{"n_layer": 15, "d_model": 192, "n_head": 3, "n_kv_head": 1, "head_dim": 64, "d_mlp": 384, "vocab_size": 4271, "activation": "swiglu", "norm": "rmsnorm", "norm_place": "pre", "norm_eps": 1e-05, "positions": "rope", "rope_base": 149000.0, "rope_fraction": 1.0, "qk_norm": false, "attn_scale": 0.125, "bias": "none", "tie_embeddings": false, "parallel_block": false, "init": "normal", "init_std_qkv": 0.0478, "init_std_o": 0.0, "init_std_up": 0.0478, "init_std_down": 0.0, "optimizer": "adamw", "lr": 0.00142, "lr_mult_o": 0.729, "beta1": 0.9, "beta2": 0.95, "lr_head": 0.0143, "grad_clip": 0.5, "warmup_steps": 213, "schedule": "wsd", "decay_fraction": 1.0, "decay_shape": "linear", "final_lr_fraction": 0.05, "batch_tokens": 16384, "seq_len": 1024, "doc_mask": true, "train_tokens": 111300000, "steps": 6794, "dataset": "wikipedia_en"}
Each number is 128 + 24 x the weight over its row's rms, rounded and kept within 0 to 255. Layers, rows and columns count from 0. Numbers have three digits each. The size before them is the row's rms in percent of the matrix's.

# layer 5 attention key, 64x192, rms 0.0624, rows 48-63, columns 0-191
097:128178139119186125137130122115104093124155098124093125113087123129153088119090107126111140092137170129106143116144167143154120101123077100120152137137125085155140135107175129110161167152107194136146145162146118148153103116117125145116075088124175145106167124082138114090125124144119148105122100101133138136127132106114145155118084102117132156137147143130115132110123129133136132106130107132111125095131136160084125124183095121145119155146106132155134162134094110108205150115130094087095135148135115172147177113128145140119125174084106108141121133142140101142140123127139170121
107:160123105127098146132129166151141168125101099118126080115161110158146142118132094154137138097127102130127109159147115139150164108129118139102137098099144117104124141122138107103121093151115135140158159130134109102127130154091134095125114144140144156126151118179123152083178089126126146116150108137113100170061156179128126110144130127157156135142135122091165119133158153124137098120148161124119106124142158129091156145120107133148106122144134111118119158152108117081116116126125121109065103151117094128148172093090159132112139108146121176131125165162070175152180186105142135124
102:121165104079128160166143131103143134094138148116109122113133126125112118172066100146126106130140124106143116126098122158137102125121124148154142154155091155105138154121157069111123157113159133131132137125145099086153126127134136109139107170144116166139098145101141141111139159147111121126092123119105132162093117156103157121142116169125159174120086100128110101112115105123149121122095093156079126142158101135156086125096097115141151150154131104117145166143140162137110084069118171085073131156155086108160112119162147155162142128104097178128133141110151148120107145146118124128
089:118136137142117118180130134082117110184124132111146147092135146102135156190120110117136111151166096149156120111120133131138148128151089134126103096141128122108155115129175122113114145113093126072087137116096088165177149122135129154123130128088150101098138100150098168137148137101136161112161126109106127115050154162115126119087093138146132143135163075152109158150131144168101135100115144159139138120171151106133132119108140116141117152126130084136120141136118129130111102151135136084159119111119120117132114120117098202138127135109164141148129182103127108147134091131174143112
093:111131152091092077127108080118109122135121148130104074118159125170145130149128120143158138161106109158127139101131114096124148123167109136129124101120142165137106108148105099157176152129126098160094158129123116145138131133167108110131097093124114094125137067138167131142126094085178139146137125162126125121121154093144125162139142093142175134092103161168147111145115179124139113141103139127140106092139141146090140104141098136093140098139128135161165154094110137139160110111198143150106108135082097133141096135172165124105105120135133087166134122156151131152145147114138125128
090:090132135122113087119122163078158137098106117122127105114124142120155174108138119120135107165103140174147129130124104138117121094157137135145112142119132149170121162120127104120119152110153121084148128150085140167135165111137125126167154171188120157102134128101079109131106098162105135114172136128119102132130095189148124128072127117153129130144122128149172160164120109138088107127146107153076135150092115124145142165104090139136118109149145148111126140153143082158138151109142084144111127143147151135131094183128154137126141059142124133113097150100142142130079093126115140132
096:104124154092138137116165143106144136108089114142153122154090136123131181161132116149097133145134086106133134125160166126119140098153119131117138102113148138140143093151190139077078147154079108111143148137127138177144130097142132127150152098163142102131173152146078113127124105122124095122140137102146119112070138146169115102112131086152121155138135116144162140117173113121131111095168108162126142133139116129094155118109139105121158119110137110128116150142137119133132142102116109126147159187137091163104152123108138154133141109173126168121073140058139178131130094133121102128
098:108113088143139068142118117137142126138097156122150129158121155098080102130143145128140134165097132161129144105101127125152117153096094109083101109143115123129132133171097112124151180127164094117129145123145106095130118118104122124129170141120128103126096123145119099193091089143122155147103111170126107153167152123120126083170145122076153152099143179149126090116159100126117138167097148162134148098140142144126139155105136114149141135102149131145148147164129176146111124147149129173111077134148124078104094155165157120134127144084128121086119172139119125127146153144119132150
107:124133157091136148127139116115113138179141132101124151120115093143156139168098089109145138131142159087132161096125113112166122142136122104124099123150114130093100098137141091123129124165112127116132118140145145173177169084096103086181093148111134096123120104135147148120156132135137115088140122120065137136089140126146131109127125141126107115149151134133112170128112150146121138081104101119092148117116119148162111105120132139126144153108106118138118189131153157162165121111133145155098137168092154119127131169099107215155135121144137130186139123059107101134127132107137142119
092:104149122142157124112094122140152172130126154127127123127121167112085130100145126108112144146127124164118117087151108118136124123125073067154129144135136132059120118135161118093145150068150097116105133109124162106123157143094141105129133149152164114105135139166103081097146147159111117143152138132093129095095158152150106115166121103130166137136122109098127080159125144179101130146149131120114111088100149132166115157146187154160109170120121117126130140139173145131107133126157103143149143157120115082082123145122114169111145133136125131116166148104189140142148143170134131136
098:130188145123139142119160123102148154140125120176137143161109137122114152165113172090105144101160140095131131099112096105136190117136120098088069102156161109097140151158145155100179124138139133110141106148136109114145100116087130129141130082094169145159127131124107132118101141131129082091130122125127152094112162131124126137106119116169126137107140113128139126130157096130149127119151127124118161149109080133154150108128164158132119107142127055102128140111109122140111137164096156094132115133086113121136162128132154195192178101107110147150142114097121106144129118112135127119
095:145123127104089106101148140127137102093122141138144123115169130119151144137162126113176140108117115121130174123141123116137081125092144140158135146121118192166125118121115155160127144152076100154126145102119155113090143124179143139097148092119124118135132145121146182100087125111143142130119166124132148078108111158152125164143105152151126087126125115163103133125126071125161111132129168101183115125134145128075153122155153115153152110159133141134164073135153142134096115168131118155130143105093147199124113131126099093093118116170090090145124093135139133136107122155140120130
090:093093134170165112110156166149095110158122138182102146119177154117122151104160132133122112169106141126121162137138151139167098070157142140119122096138116132170112165133158108070114129113184141080164108163119141129149153129131112134133148153129158139156120148153136112120083103113107175144161124117145128137122148118124130105103119147107168155124135157148164133148142108075148118145133168131153118121121105119143116169119133114169140109152172104150157123119148113176121120155171114163154132127153117168111112129137158114094127141110172124141124197122141117142144155126143117143
101:125128123115077100110103142086079116154109135134151145104095149128109116123141119138110149150109088125131149100116105076106144127158085118138096134149133162110149124123158117131125131114163099112101152127139101143152124126188143173147115122080120116119124102133099107160133110152124135113130128179134149142134135149123168137080110101131145170125129162146100156124133104125096152117104119160183151128147092124134122128158153143104177123143147149084124094177127162138106102116145134082164126132082148123119105157099128109133150178137140123130120153042090124093122104122117118106
101:104138138187102159130146118123113074123130156172103152087122147147126144131128158107136150116106105119115180131127142115117135115118136090134155115145141105149129137107111192085128114117114146078145126100144112128106115135141118122112111072098119140158086157122125105145095143110153112130106103146151083117145112127108154165126097142141136136111143131133119116128148083124189138158161137135145128150109141132087147109139145138106163101139163072097121083098138101109159128155163152090184117064139145152111123143160169108122141157116166157149163101106128127144131145104119097124
089:129129159105157081139114137164168137163133121156098108129157114146205142088137130136132163107142141126104150095114091117168131149146067106108118105118124112090122119141109130143115135129138117128152128121125128105136179138097081162111160154120110115090137099186143131094166122112125139116197100118101103123127132121137111122161157116122114091144125124082127133108123201133177111154123133107134119101117124120114129091147105151182102153130101112108123166133105150135145131121174105145110169102120130118169176117133128145116130158111143121142095134172127146116168137132114139112
# layer 5 attention query, 192x192, rms 0.065, rows 49-63,113-127,177-191, columns 0-191
101:128141137093131110129112097138103069163187127145137117168103113123144135113106146161167109082140133131129111098161077136116184142143146112105117160123147107146117087125147137153130143112114088117151085140130151155134138146105138132118129085149135128127110116126135143157162110118141148121104124140069126108136119128164099149113125174103118105136123150111149145075145150128137133157153112124097146087162134125100148157171145143166121110126074080150089155124099086126164121125120109115123129063122136108140163113149122093112130082161084093138135113143130138093095154145124136156
100:094159127094146125138115143163111159173130097167154096119128115172117143146152104148131087119131130119134113111172088160122115148116113110121158132092147097121138094099144123189133124115171133111095157159125103147157145136183137100142104141093156105125138116156131099154129107139163115130133144105132137149122161149118097114120103165115091159138116134131113128112137148072133116125149112115134147109097141103194108141117120104160168155140143125120148115123152119129108132177120067163148116140139148167137132130155162107117136129107136093157112112100124175098191103164140089104
103:150118139093130140061117116132091141163065156133133104112103127136119128111160137156087156111136134131165097170130128091097118155136127141126081135132129119132132123110128112124152125157160120092137097124087143066107160172131137123101108168112092111144102112120157155130128106124128111112115135148128145132144104119133090109151173085175110093127112208132110137133120117118134098112139102107145135133142140119145084166128178137180117125133109105108119127119108153143162135175141135116098150149127169162112116147133177150100091171103123121113096100101098109136109110135130110147
098:121120123105118101134197086142118169137108104163132142096126125142176161167127124113096133140128127157122140164130098134108102140113136099177088116176147117135116089137127132142079131149096156138144144150110147128126126168117162087161084100185142126145123115099137136110100126097125131133133128122107092140148136136110143128131114150096162145144165128120136086120146102141147134099144083103128134146110138100091152105106155167129137154126120153117137101101114130150113116136105116132088126132076117094069175142122133122128192103130101134125143088153121096111078097150129159087
097:145157138159128149135153130120108135101119145144156170069128193103080133136117147145152157137119145148118140179101111120159107151125136150128158111154136114115149143136138144121141097125188111149141122073092126131109134135113118110121105136114079111144140112114160134133169159141127142103141140109209114148111125153106097115131160151124125122146114081134110131110103105100131120136139139065121113137139093148143184152080125123097123131128126123097159130170116166108093127140117126173155107113142101160097104168133131108126133112135182136087153136098124158137150151164124115169
103:148096114149151144112107120108119133115126099136116138082104147127135130106091129144137143113098114108120164136060170134129132157137179146141145093113128119120117134121105137137106152112115101147181109100078133110124149135127107145120084121108116137137113112096142159122122153167148083103154084120178080128092093111149148101127188129145146134093172182136129149115095108100126101120149153087111108116171079144136139145138145152122131120128125131106122122131129117104163105139109163075114106156119131098081124177113162122134146161114157100109147109117113123110102096095103157154
093:131102115123110117151150123138105117169137095134083154124140106110128154105109127077113119132085134123105161158161108164129105140141126130201137128097130161108136133093118126148126128109107147123158134098108102144102136118165115084091152137092114145113112078127149135082072126110115140129116124120153058157137124160099140094108117125146104187167142145143122093139152122118156121104104124116142080122141148141133159135107118084102112165155147156124159157138120119109108078121139139155143105132129101163148090162138167108103099186137116124110111141136119110171122123130158161105
116:163126144116122119078126117142113216148085153157144080098104131151104119185145124135132138123161158119158103172115134140151091108088101137113113133138124098189124098100096126147113133158130154093151142142088126095111100166157166132120098109149140145148156120117118164129103123146151104115106106138131118150094102123132112109106138088164115138121132136115076124139153130145157109111126144154169149121138120138178069139119100120147135136111160139110131101127098153121141124145079115136086122150106128124141100175102111157104137147124090143156157118098119119112115107127098106112
105:118116141128119155120155123126106156127109115172081114097121134095095094095162158109163126120098126125105137158131133147098107149114139107125167130115117158137166138107131154175148104149123122131156125136112142102130126078144128054097147154092108115131105120153166129140140143132118109145107112148188078137118111099091106058139127094170115164171140137113146141129097093116118102101090152073131118133118109161125142168096104114123122170152102137080150166138168143151140137147145114157134107156113107122103106149118109158124100167139160120083130124101119125147113130127137121148
104:102123164105155136118121156113113140162131126149135095105091103122134145073112112124117075120117068124149120140132155128124156140094195148143063070156158146141092100105138137123129158122130113147112112102135130134138136153069112112138106122074111155105135152120150148143103132104117107108125145124173154102115139110108115132143108144132138165148145139162133085117138133127129138141097106153166177129120111120174100135110156089143160138120137136145127130141129149132166132095123123093107131129125140155193146113116154188102131135115142096099178104116088155093111135120109112094
108:120125128071099121132166134134099149114148117080134146134151112136127143163075159117137152158161146186125159103076171137185113128132138121113125126146156150120119124120115118079101110093121163127104148117152158136120147139095129145111128156137144144136115105124117154146101130145108133136150116130114122092147136125105129146161162095107157072119121133135139133105123125143130119141175138131125138162154150142080122111148109179090173081099169106169104100090138122150137141133165143109140131118154106128103178119148108084112134099150184132126152089146164124119109153106160115089
104:103118156125169098077148131119140127128132076110119163068180135137119168120081141092166126131103107138124139155135104116095152177165153153175141123127168141115134113116145143154122157107134104076151147046133128145130136134124142142139115109123086105135079101110139144090085138118159145154168096129124083145149132155110108160113164144125127121154155149111164111100128091124125136137143152123142115158158140150115174129125131126120135111154121129121162137119111105137115104112119126102090136150133145164118132143158166110107113139115132160094155123123121110132137174157176173124
098:144142134126124185112137112096136143130079154126157138104145117127132125086151094166139155079130109099150126133121140117156112132149116101118101087106145175104131121139141105152132151119098127111111106048099158107101121152102135111099130152190108103137116128169174161092107109096092102149160109112125103101124089096087119119143177099140148113144111158146123140144121114153138129136138099101119119134110144152136097164134180133141133148124100118160143119113104140113144100159108101133157123153146151158177100154136144144096096154121127112098154102157128085122074129134109114113
113:108125111099143128083171131123115097145160098133132162142144084126151153101075090105118130128130104127123135111103139132134164147160150101149116137128136162133086115154139114115122152086126137144127099108160137146126170134086097125140140154146088116084107144112149118128095138125164106136162178113080136133160150121160128149143139177117205081107130134117154120099139128134103144144112099142100113148097142124114162088136130173101140117129121084154149124091156091149129110096152130119090152127128117123162161097150149128114172099137164132113135101126124097097114156139182157130
094:131124135138132102145105117178136167107123116161147085144118088154117080175132171126155147123184162176126107134145138124124127115107114077078134145158147076154116096113137125162125114146132124137098132140108133145095095162121134101136084089151125119144119122114126149122169114160133132121085114142134145094149130059151113124120147109146141146114156127128099107171118130129142131112179145146098134111140106109097128128153108136110112095143081127109080155095128150106173126091104100127107118111144136137129141130130120152167132094176098119105103129145080094116127099094122081127
113:126174119104120140133111127167149118118189151130145179136097150112095110086112124130077113149140098123125119138122128122078183124161131141096150127129156101145148080114154165153111090118084092136119141144139119110133125110167154121113137129141117130143115110131070105136111139140159097105109170129154129098146091122170145159121138185126145092111132150135104117165089102120112127161136137140094111142143138113112121165117108135137125129106107097149085141134155095139060151115135128099168112154182089139110124123134143117153150100131098137128093112141113165106094111141142095104
098:159122094149118153108131121154148160116096139127149110133139137165095108095192110107111119157122155127124074173127156140106111169113093137095149115137098120085131129128130145148116092133142137141124146112115103114107115128138141179096141159095137157101122130169107105119123169146100145167132144165174145116136094122142135133140184162139118106131106080068142147149135111103130108125109107113127085127137133112155116154141126151127117104150194112116127119081126133084084108148144129092150111122157140148146066111146122136167140111151165112113142112141129185110133137121102107106
097:155096159116114149103137135123126117121123115142119127090155113153149066123129106120121141106142107142182160165099171115129139161118123118120170133074079127112134139121151115136101108170107158140122127163153100161162127140141133128116105139113140153092069123129149121135100125116156113128139085152143114102132138112140145145161131131122152139142144137157176131086130109090119113073133092131153134139125104142094145114134140147067191139101153148149140190135133116132139142139161159170174125121111156145122124160100143123122139127120137104180119063105135141142167165150100137126
086:134118178144126147110111138112162141126116131106142143102110147137131088180103117096149158132096098104066128117108112117134111124143094116115141102157144092129072127165135132120097095115105132141136115151146126157108103113121148118128142158109097106172152114100154175096111123109161107120113065174100128105135158116117106100100104154150122126157163136125123157124147157126181142127125152103129146140136115094041091106130112119120149142126118152147084109160106145153142156117112135146082096137107149141083180126103121130139125148120090119158153123106112142131121141111175132102
095:156123114151144163143132093130097087092150091117136114151093141113128111098132161152071131153161138127113116124128137125103162129118129129107174113105131131089113114097115156125095121109140110181117120117181133122091152096124113102126124138129098119119077093096081116111130172164121114085100147121130141130167107100124157149146137126133153141136111110126165145105109126138146150159121150104162111128201112131154172159162175145101131098129144090131133140152136104116139155094121173101102115142151083154098101149144116114159139093141153137146122116079152127132148153157161149154
097:147161143135161139113121110119138087135148086147142135096165106134125167095107130129104149099095088147160142124117148135086150171143188128176127141119139132156142119122136127159100146127130136105125126110092138157144122137137178137098125096154148125077113108127121148129093129146149095146143140147140140137107111095161110144131160140131158091118112131181095100121125123139191122144136082110103088145148127122129146113137115147093142113108144131117160144148117063122121172169147166105124108132113101129117079154138198095156099137160169100092126119125130113142110137103144169137
099:130095132133126119103123123082123112124077160163106145105157157118066096129120137119145138091135148090135172117095147085119081080116110147154120105119088151090140145130141141150122088191110130131094168112148110112152134126127135132169096156108126146141117123136142110125126141113103134151156100128132118125115184121108104087076109112186128139128161146142129167129150122107111128085085112119186148106136083128119134141159143150121132140129153141125168132141116154122113124146133122160140170129154131146099133151101146156101096170159178167126147112097124103126131136160152121119
089:178135083106147159129138098174130185132108131146110124097122131191127129107149143102127118103087112117146119160103153137106149134117109128090173115099129092128144105133119128142106129108118152140147156147125100143133115135162151146106129144103144132104111116135095137127086132166083144142140137180178119081144163133119080162139162112152152134139132133111134109123155079090096099104118136129147103149142140097111104130122161137106169146152162174110142080140140147140144143135140132105170097109092153161141130134109119127144170094152101130158144106156110150152131088107122127071
097:155158181141142140100088118183145105146086145154148106110074146153083062139145116092120133101114112113113138155130131096084155165150156138128136077104146134097106105134133131154169120160105115154086139129166104108111124128118157116130160158105146115099129119117125139126150132109129094126115111170165169129133135125133084115129119148198146124162155127112131138122140139117116111127099111095098064103098114122116095178117111129110147126104105182138116145132149126136152133108138145127116120123146143104138156144136190118128111150106143111133119112099094119112170120140169107128
095:174159115118140129126148137122130110187138163155104135129117128132114149117153144110107118125075165156146147148135150122069113116169161140152131109083083114138119127156100150129132141148150118121151172093135085078128103118151173133082093147132151161097139196115140124117121176146127143136156173152176120117108110160119147154159081128111154144138128119133106136163139114117158157106094125160149121116144112130192109119119114099144128145161150118085127114150123100106159116133127133141144165140161129091130121139133149126159119123160088115143192123123128142121109122113102099144
097:125133137116123122087124118111121132123155121114124168107194120125196141159123095170153175132116135125159128079167101161154168128105164160120141150159150178141142104132104112089118136131159136117135131155098155146119136116091127142158150122131103123164141132147179124127136094131163100139142145095100095162131096135126139082101128145095138185132122154161098116108107113150125123168160139140105153142107162082147146100111105092111125109138088126119133124126144162155120086137156098162137155122073128153118150136155151161102084140120141125135122126121121126131140126075147156130
089:132103150150149125063130133134133085080122128148140106116162087127080151133149141134176129145133096141131206076099146124103090139140106141108157132154104166131123116105142143133125152140107124110148187126133122113074148117135113104126147111132131130150075112102149149155108104113134140121103112132138117119129138066130123147141134127140146142105151130094142135114130113167161115112113131166186169143170114143080180113141111126092152129129092135158134128131098101124131136107139132162153121101111090137103147112148158133130088134158172154130127089140143132136174151134122169106
107:132083184143131128132146187101115143136072130158133121120230145127136139160103085170165144101128083122155140144129144134133124132110102144132150143116110160133147140136149094130154132117144141119140097124110127137138139123137083100150091140143109106120140136162183162135154136153127092145177161093137069151092091125097127129103126108137131147123121180147151113103152093152125103094125128139167155161131115127117127123149128126137167095127127146130158128103112136179143129160140142174131115163129111142131123132104125115120071124148152133135141111125138125140154151155107173153
104:169135177167105140114118172090099122189117123159160117085127097123152151168131096118114130098146118162154106134148114167117099155142136085158146170142146123145113162155101115106095107123176140100130140120151103130105082173147109140156112132097144144125163129127134159133103126112134138151136144129139106104116106097088146164111112122078135126099139119125072117141143115160164123103114136140162124127094115125112102082091131123098129087138131136136108111158123157138171124138114085163160151138119127135142118093137120100104129134090094096150184145162110119129150091117119141150
101:129105105112146100078107104162103164140156147121145147117094123133102104114151158090127105132135089141092135136104137087101149158157115106094107113134175140136137080112162211134144128119089120148103161142137153177091119116119155116101158146118131159153132095123071096124117123097143118114086115136150141083160177130124098137119118147159107094135174131152096129124113117112095134144144147144109149116149122126122152143098132129133184147143099105147106159120147123148104153140123131121122136111126135142103148125129142144155144104125121109131104103107094143113105137122178075062
087:089116097114116097120135155162093114110156101151122159157086189070122168103088117138123136110134156131131098152146106127110147146139165079157123161147102138133097138127115154069107097066102104100118174090107119116145127106111147129103134127154129124127102123127090136142107118112132125117152152095128111110123128139133092175092121154129113127098115119155111154142168119094139147133127102082102085106084131108118143137186113161133111086165130145119122121131125115140133128121127128090142133101159081132138111123144121156102166107131172107134093116164113090107095159125122117115
104:146133112136131132150110149134140138095102114103145177143138139123135161136159103159091101140140144121177103136148152136117157125131138141126139099119116094132178125116125100117113099160104129108150143169120110059116105123122155160122165167150124151124134106117096121162114119131119153122129156138149153131125069153104124158083165115133122097185072148130140142093138131140164104146156123147123060128112140062128108130136096091118109095115152106148176088189139124103156101157119095124126130104109138132091120163141125120146160142138124101128123146168118111099169146150118129115
085:136131142075122141137089134133117159166127122137101142133137105114076130110136099114128132128088132110121136148163119186130101099145104146142151139060143129155155139099136149198105141153103127125117116118115148120122138122130119128090116141121144115091141146125134120097095096093120158166109148164144145169149159161089144104085143107140121160164083126132157109124111120092181082124121125146161121155152137139164128144135120091112140136176120148147182138131098121129141124141120115111117109150098122128099136132120132095134120179101091136139081152114106135146146194179152116109
100:130064154127165147158176082145125171181095139130138136132114131149128123127159114131103139133129129171110157097163105142086117140115102100154098146143131133122131150108115155109118109116140176119121146134126094156119122137163131147115110109163139125123125141150131113119168135108098159142130075176099111113133147152125092128172088130114120126111155121081143082110156117142170117095075147122174118175155148115100115120116110117097159129162151155115128102135112185116133140138188083131132116131118115146144145125155154090108108116119112149167156100140152111155170111143126128133
092:176182091174143155154163138077151131122147117142117103164133113117131145117087150116166121148150139105137146152105119115169094145094099136114125127131147101121123121083137139134084119143094108128156101084099104114106171153135089092117110089116167129106102084131104128103174136171121118123098155162158118131125113108123140112101139173137081158155144101143113115113123133146136127116143143127174162100162098172165153136143154103084113128096091141116149137111116125147125147151144131123122117154088119131117123136156090124135161158148125110102126116123121187127130131103116081155
090:164138130107111135101112094121148152138127109136128139153103130123111142111167132143101114145112144116097138160130108125105183132172123144143145120151108097141077103124079138160138121110131111147122130121085137127129153121151104133121108051106107128121098133127135155080177115134120089102100156124129138200150132153115155121127161112144144178104136126151109135113118131144129106120123142116144161106139127132177152139170135082170084110114147163123104091114116098116161155112102131112171116140122134071162142125097140153132103138158169119107121150130117158066076125104093127139
105:140103137098148132172166126135150138120096120121101114102142153168099109129125141110120146121094140122136126111148126118101106152119080166157151155101115143093138173082096158176135112155121138125152152098129088131125139113162122092082130104117110116121119122134146131085142153127076111127122124192147139156135137198104132117118148127150121158146125120103144089148114115132121148139110143140190152169144165121189079150114124118118139143134122150112168105139119136097104107147144107125167090097100139111108132120123169071105113183112137155143133136143141138135153142137158171114
113:154125152115162116137106123091077164155110138142137088124138113122117133142130089132111115103111095132163092151142127155110095151150145160109135147102156133157144135109135124130143161164160119059146149137113120109113116159108139103109097127127116126113160122144172147111091116114104151144150110108148122120105095133093128106125120103117140110155113197145139119142115121110158148139108133113142111130144148122134141136128127089148133142144131112134177119197145122174176125141132104135107112148099110134175122189158119100152097188125115113130083106121089103173134172182135138080
090:123147152079126151130133128092119172127096114132123097117140124142096133139124093106123121060073139137153101123110133096087115115142132149151153106106109098136116121120151115171118084178114131143129079143140145128151150165119150114099119129117134134145167125158163112108091125108131096118088147134128121157109112114120140136111132158172167085142111161132151106131110129111133070159108113135133060117113122146134123162138144122121134120132119167128128144127165126140147140135116150105117124152081154051127127139116179131175153153121134124112097091133064121109134162128166168110
087:165140140142139051110099164146140146151152145159157126135079105166134145157145131157141140127125131129119105167169086111083111121122133135146130151133112096148152148131093109150157128142135135124118089142142121117111113088141123143135138115135076149158157182129141107117114125148143114091164117113157122142113119116120100135129147117130132169119090140162097152141103169120139080134115079136127123141103094095144181150103147105156111165151162132120079140168130121132195153132084143100127141142158176068158123165116144123121130115117146096113142146117114127099118149131121134099
090:140113144125146057108152087160125152147137120095144128107118090136162110132114137130161159121171117143150159113086086115132159129113124073125117137174171153112092132130146133146125140124117139110114139139157125168094104138139131134169116131100119145151085104121094103158114096146147181131117182142128134107152105105136093123155129080121140150098118110155120156151095150137154101105133104128133152101130136170117128138166139141099152135073132110143084120100128157123134115151139142155119120146095130169093110117190127146151137138080103143146140132143120149109132090063115103137
096:144116100142100145092149153123124122117148105156120158112177159115117142094131133105167146135122123108134181112141106131134125140100135152161104123125130158112125098119119159123152107088136120128141165089151124156118175086144128144083113135145144095114108115118143118097129160160140129098141137134149098169103123067151101132139110131158132167115133133106104092115154129106132176123121171121158187104149135154184158157117102144130153120138133128116140142123127096147092125152123147132166114129115090156090152138170171136062103178192147117155126153121093138100132146118150131136
088:146129144113150166136133160127137151135111126078130095105115111142085147105143110116125065144113087126117116169144151116124120127179083099177116135131118130112161159096121139102073135077124149116087117144098134132113116123146104114133127143117143130104139143190143165109123136137146121130116172138130114112146137117095124152134166125131147156118132146107184105113126120134155141104122166139178122189158138102126130137126104131107127118127091149127117130069120168094130114137120145166167113107152132151121153134157146096116067151086108160117138150087143124136113130176095138178
097:092114110126090120077107124117141090163132125118163163104119120128145124093136085135139162133162115128164142128167121126134150073142188102147122126148125158132137099159131121142114138093124127089101170142165111155132092082145163164139167153139142134098131176123122115178135149172138141105154140118093138152115144098132110130127120111128158136113142112175088160124138156126130150148130138121129107136079098150131134094156096144173133079151137099137106169135157073116133108115080142102137132120162119137142142089156154147097120098110117083135150117162092144121129138117153134146
082:118127140127150143126129124123067129128119110140076091147095154096097131111080113110193101121144132132095164155128131134110097095114152104079106145144170145148124123120130148119143121128135100110099181140132126130122167109094118088103111131106198129150101161129149173112137106129141146157077115119116137115115130093135098125149103171105117118104126132135078167157156131116122149127115126102121142155116133130129113117101164102120178111175092160130136120144121146166059129109133098136094149105111114098140162110138123146127165109108142117100091108132097092155123143100129118117
# layer 5 attention value, 64x192, rms 0.0764, rows 0-2, columns 0-191
110:161173143151186152148136140161118144133148132131126131170124138117106155178142172115153125126114179078139127118129128154129125102135097116132131094179107152131135137055134169104139109118132153105141102138137167110129132134148159171133101138182146106156163141104136113111140131138096157108136135154100087147124138161133139145085140139142127134102113178130148120173134091146137178105122169130162164144163141150071104184147125099164128143144156140106123145109123111111164124134124147151107127151140134118116134109095161120140123119149099146150094128167178121150117152133137128138
105:122120104088167124124124106150104141147125108090083110140086133109104140108145124119142077120100164139170106141131129176094125105138131141123123115129116132139074110132146121155144125137132131119136167116149076132112119147120095100169110140133095134055134131140111118107133116121085136137126127102148101113111120135098141151112115078098130137127142101192117122106140140100124179137129084134153088090098135138149162121118155077126119110156114135098088129197132111128157126096152105135128147119145109133187120173128133137113126131080109110092098091122112092100089135096124143142
082:114131139142104161114080132125173155135127187105110135095104117119114160162137140121123103142090108139127136102108134119149127124124120147141134130136110173134117085132145126147155118112148136090125154173111153142140143124157103130100138177125107121115153108151080134111140134161134143139060150093122096145129142120107104141106116104121090141097155074116087125116090102168094143147144138129145160123076145141131067154142147137133154173128154148087119125140125175099150119120074129150163125143149118147119142116153137126107102126138098104141081123111106121162142154076128089073
# layer 5 attention output (transposed), 192x192, rms 0.0463, rows 0-2,64-66,128-130, columns 0-191
095:111079107101130112141163123141156110129168116110142145159118127139179159148096104163095103116126135175078155146095138127115127111118161114095139170153118103118152170114077089097139111105141134173102142143159125124125102133085124119112107118119148136105150132111156102124165114128142150123128106116074142143137138146154154136143128129116139132089107101081136137109139096195126113130122142082114162144125110113104131117134113183096137081135105102116164138080157123095152155113116154103121104124111130149096126068135123156126103076140126123136127137109147103138094140090124146170
098:136134153107141110109139093174135126123136143116141139140126153136141110111139129123096147124097118130139123154134104131111149143125142136145149144142106170101139097066102115148101085108113118164136149085119137114132125126124154162063156147125146114112114117099072117129140135104172061127129106128187111149149110089143117112146162120199093132142156095117094130145141141204106097150111124104096083132123086125138124145162097133129090164127134133111101148138122106109111166115114147121140111147129098142146110146098123159126166075184119121132139133141151160151143138140128083132
092:133090093131115121079137149127154151129179086097139153139155080154130119125126094104147131143140102166156164126139158103159140154115150108128172131172134127155125115122090111152106134110105136168152122108192120097136073151115137109143150072119139124185120121154100080104139102138166129109111122112139124124135148138159117148133143130097148075097121130123122140156163130179105132151145113083123149117154120155129145151080111166126106110120139104132144139119141110139144135133103150129131125114125105158127143079137121132148123078122100143142145089175149116102134183120132119178
099:108071114117127095104114149106157113145118109115158166117081160082153121091134131180122108102105094074112112131116138111120136100126137106118090109145193107127117180141104155143122154081142134110102143165122173149088141129108105123129108123099105147091114100124126124122158075101139151141079131090097113196139124136136093086134129094135122095115125155159132136109161172122108104142131112098138130145121130048130154107120103126128127105147135085113142113151095150099133121118129105096101125124138164150117122109118135152122119113142124111135101137108119089125143138104139112124
113:136163119146122078131099116138129103154131128137146149122111129113138120142141137139125146126126087138150104139150115160104193122114179142153118134088150129107155097088162133132157154147120104139120146117155138115065122106156123135106112126131119123104139134151078087133144175118163082116156149110174146148156130119164091083121094133141120151090140108102135139155132148136117112156110132149049106109070125151146136137151109127157112165108122116127089125158142101092119169122117156131130165187134092125091134135120168154139062087120138111107127123130133148121120110125141147142
079:152148121095121115137158139142127143139105120142102171107146108135149177154131108091100136138142121170123128110125136140088177129119179107127119126133130158124186116099121120085123125104110127111108123109175131098107162128173124113146136087129136135184126140126074073148123137147207117143127149100095133133100104130150139145157074132094127126082114098132105128136106124150148151139111147120095183135117121109117143131105132096127118113095128101110114123150118122149114109143136153109111104108125116095091117125133171148143114055134097149148161142142123130144097105076128143177
125:119092129124088128116140154139103116189156100117120131120107140100161156102107087107102086120115133139102135111128132092077132128142124117130118144129114134138171173153037124126106112076097151165103152149130130124148151138103099126128112151127150127115140150150126158164154142098145150141120136087086117146146126139107137122106110105130100164113140117113119104082109118127106132091128163105124172093115109093127098148106104117118133073132093080081169109148140122110142101099169099098134127122137105127126165111162138126136128104115117109130128155078091120119079112105100137140
102:106143138152139100098153101141133077135145132122146160116148150172153083153118129134161151121140098104128141103128133166107160156070159145152114127116119163109149083115146097130151107119097155170125119087160157119104148090117128152128144098156136130105106156126074102119155135122151092159170141125143121168172126093161113126146097171163096131096142096120131157168131130146125096137083132143052088106094115128132127097139122124145151123131152151129105118148099090104103125120123137129112151135133116124113141118120156158140152071153182125129158132145123122155112099107137129125
104:114114106142114086080133116110126098146131077113129128132130096092157098148122126117192152153135078120140153094144153124146167162076164114132125087140145118142139119129202144164149138149084138136151131141138123097120120115092139111122103057115138151162130158121078108144128140109143106123173189103152102165147117110165089096151074152107133141094113127115113144109124138152131105131137141135057150092168108143116151113134121119145122110117116119128155131130146109145140150119100108140126150142123122102097157133141126144142121082167146149099140135148118129110130145131139136157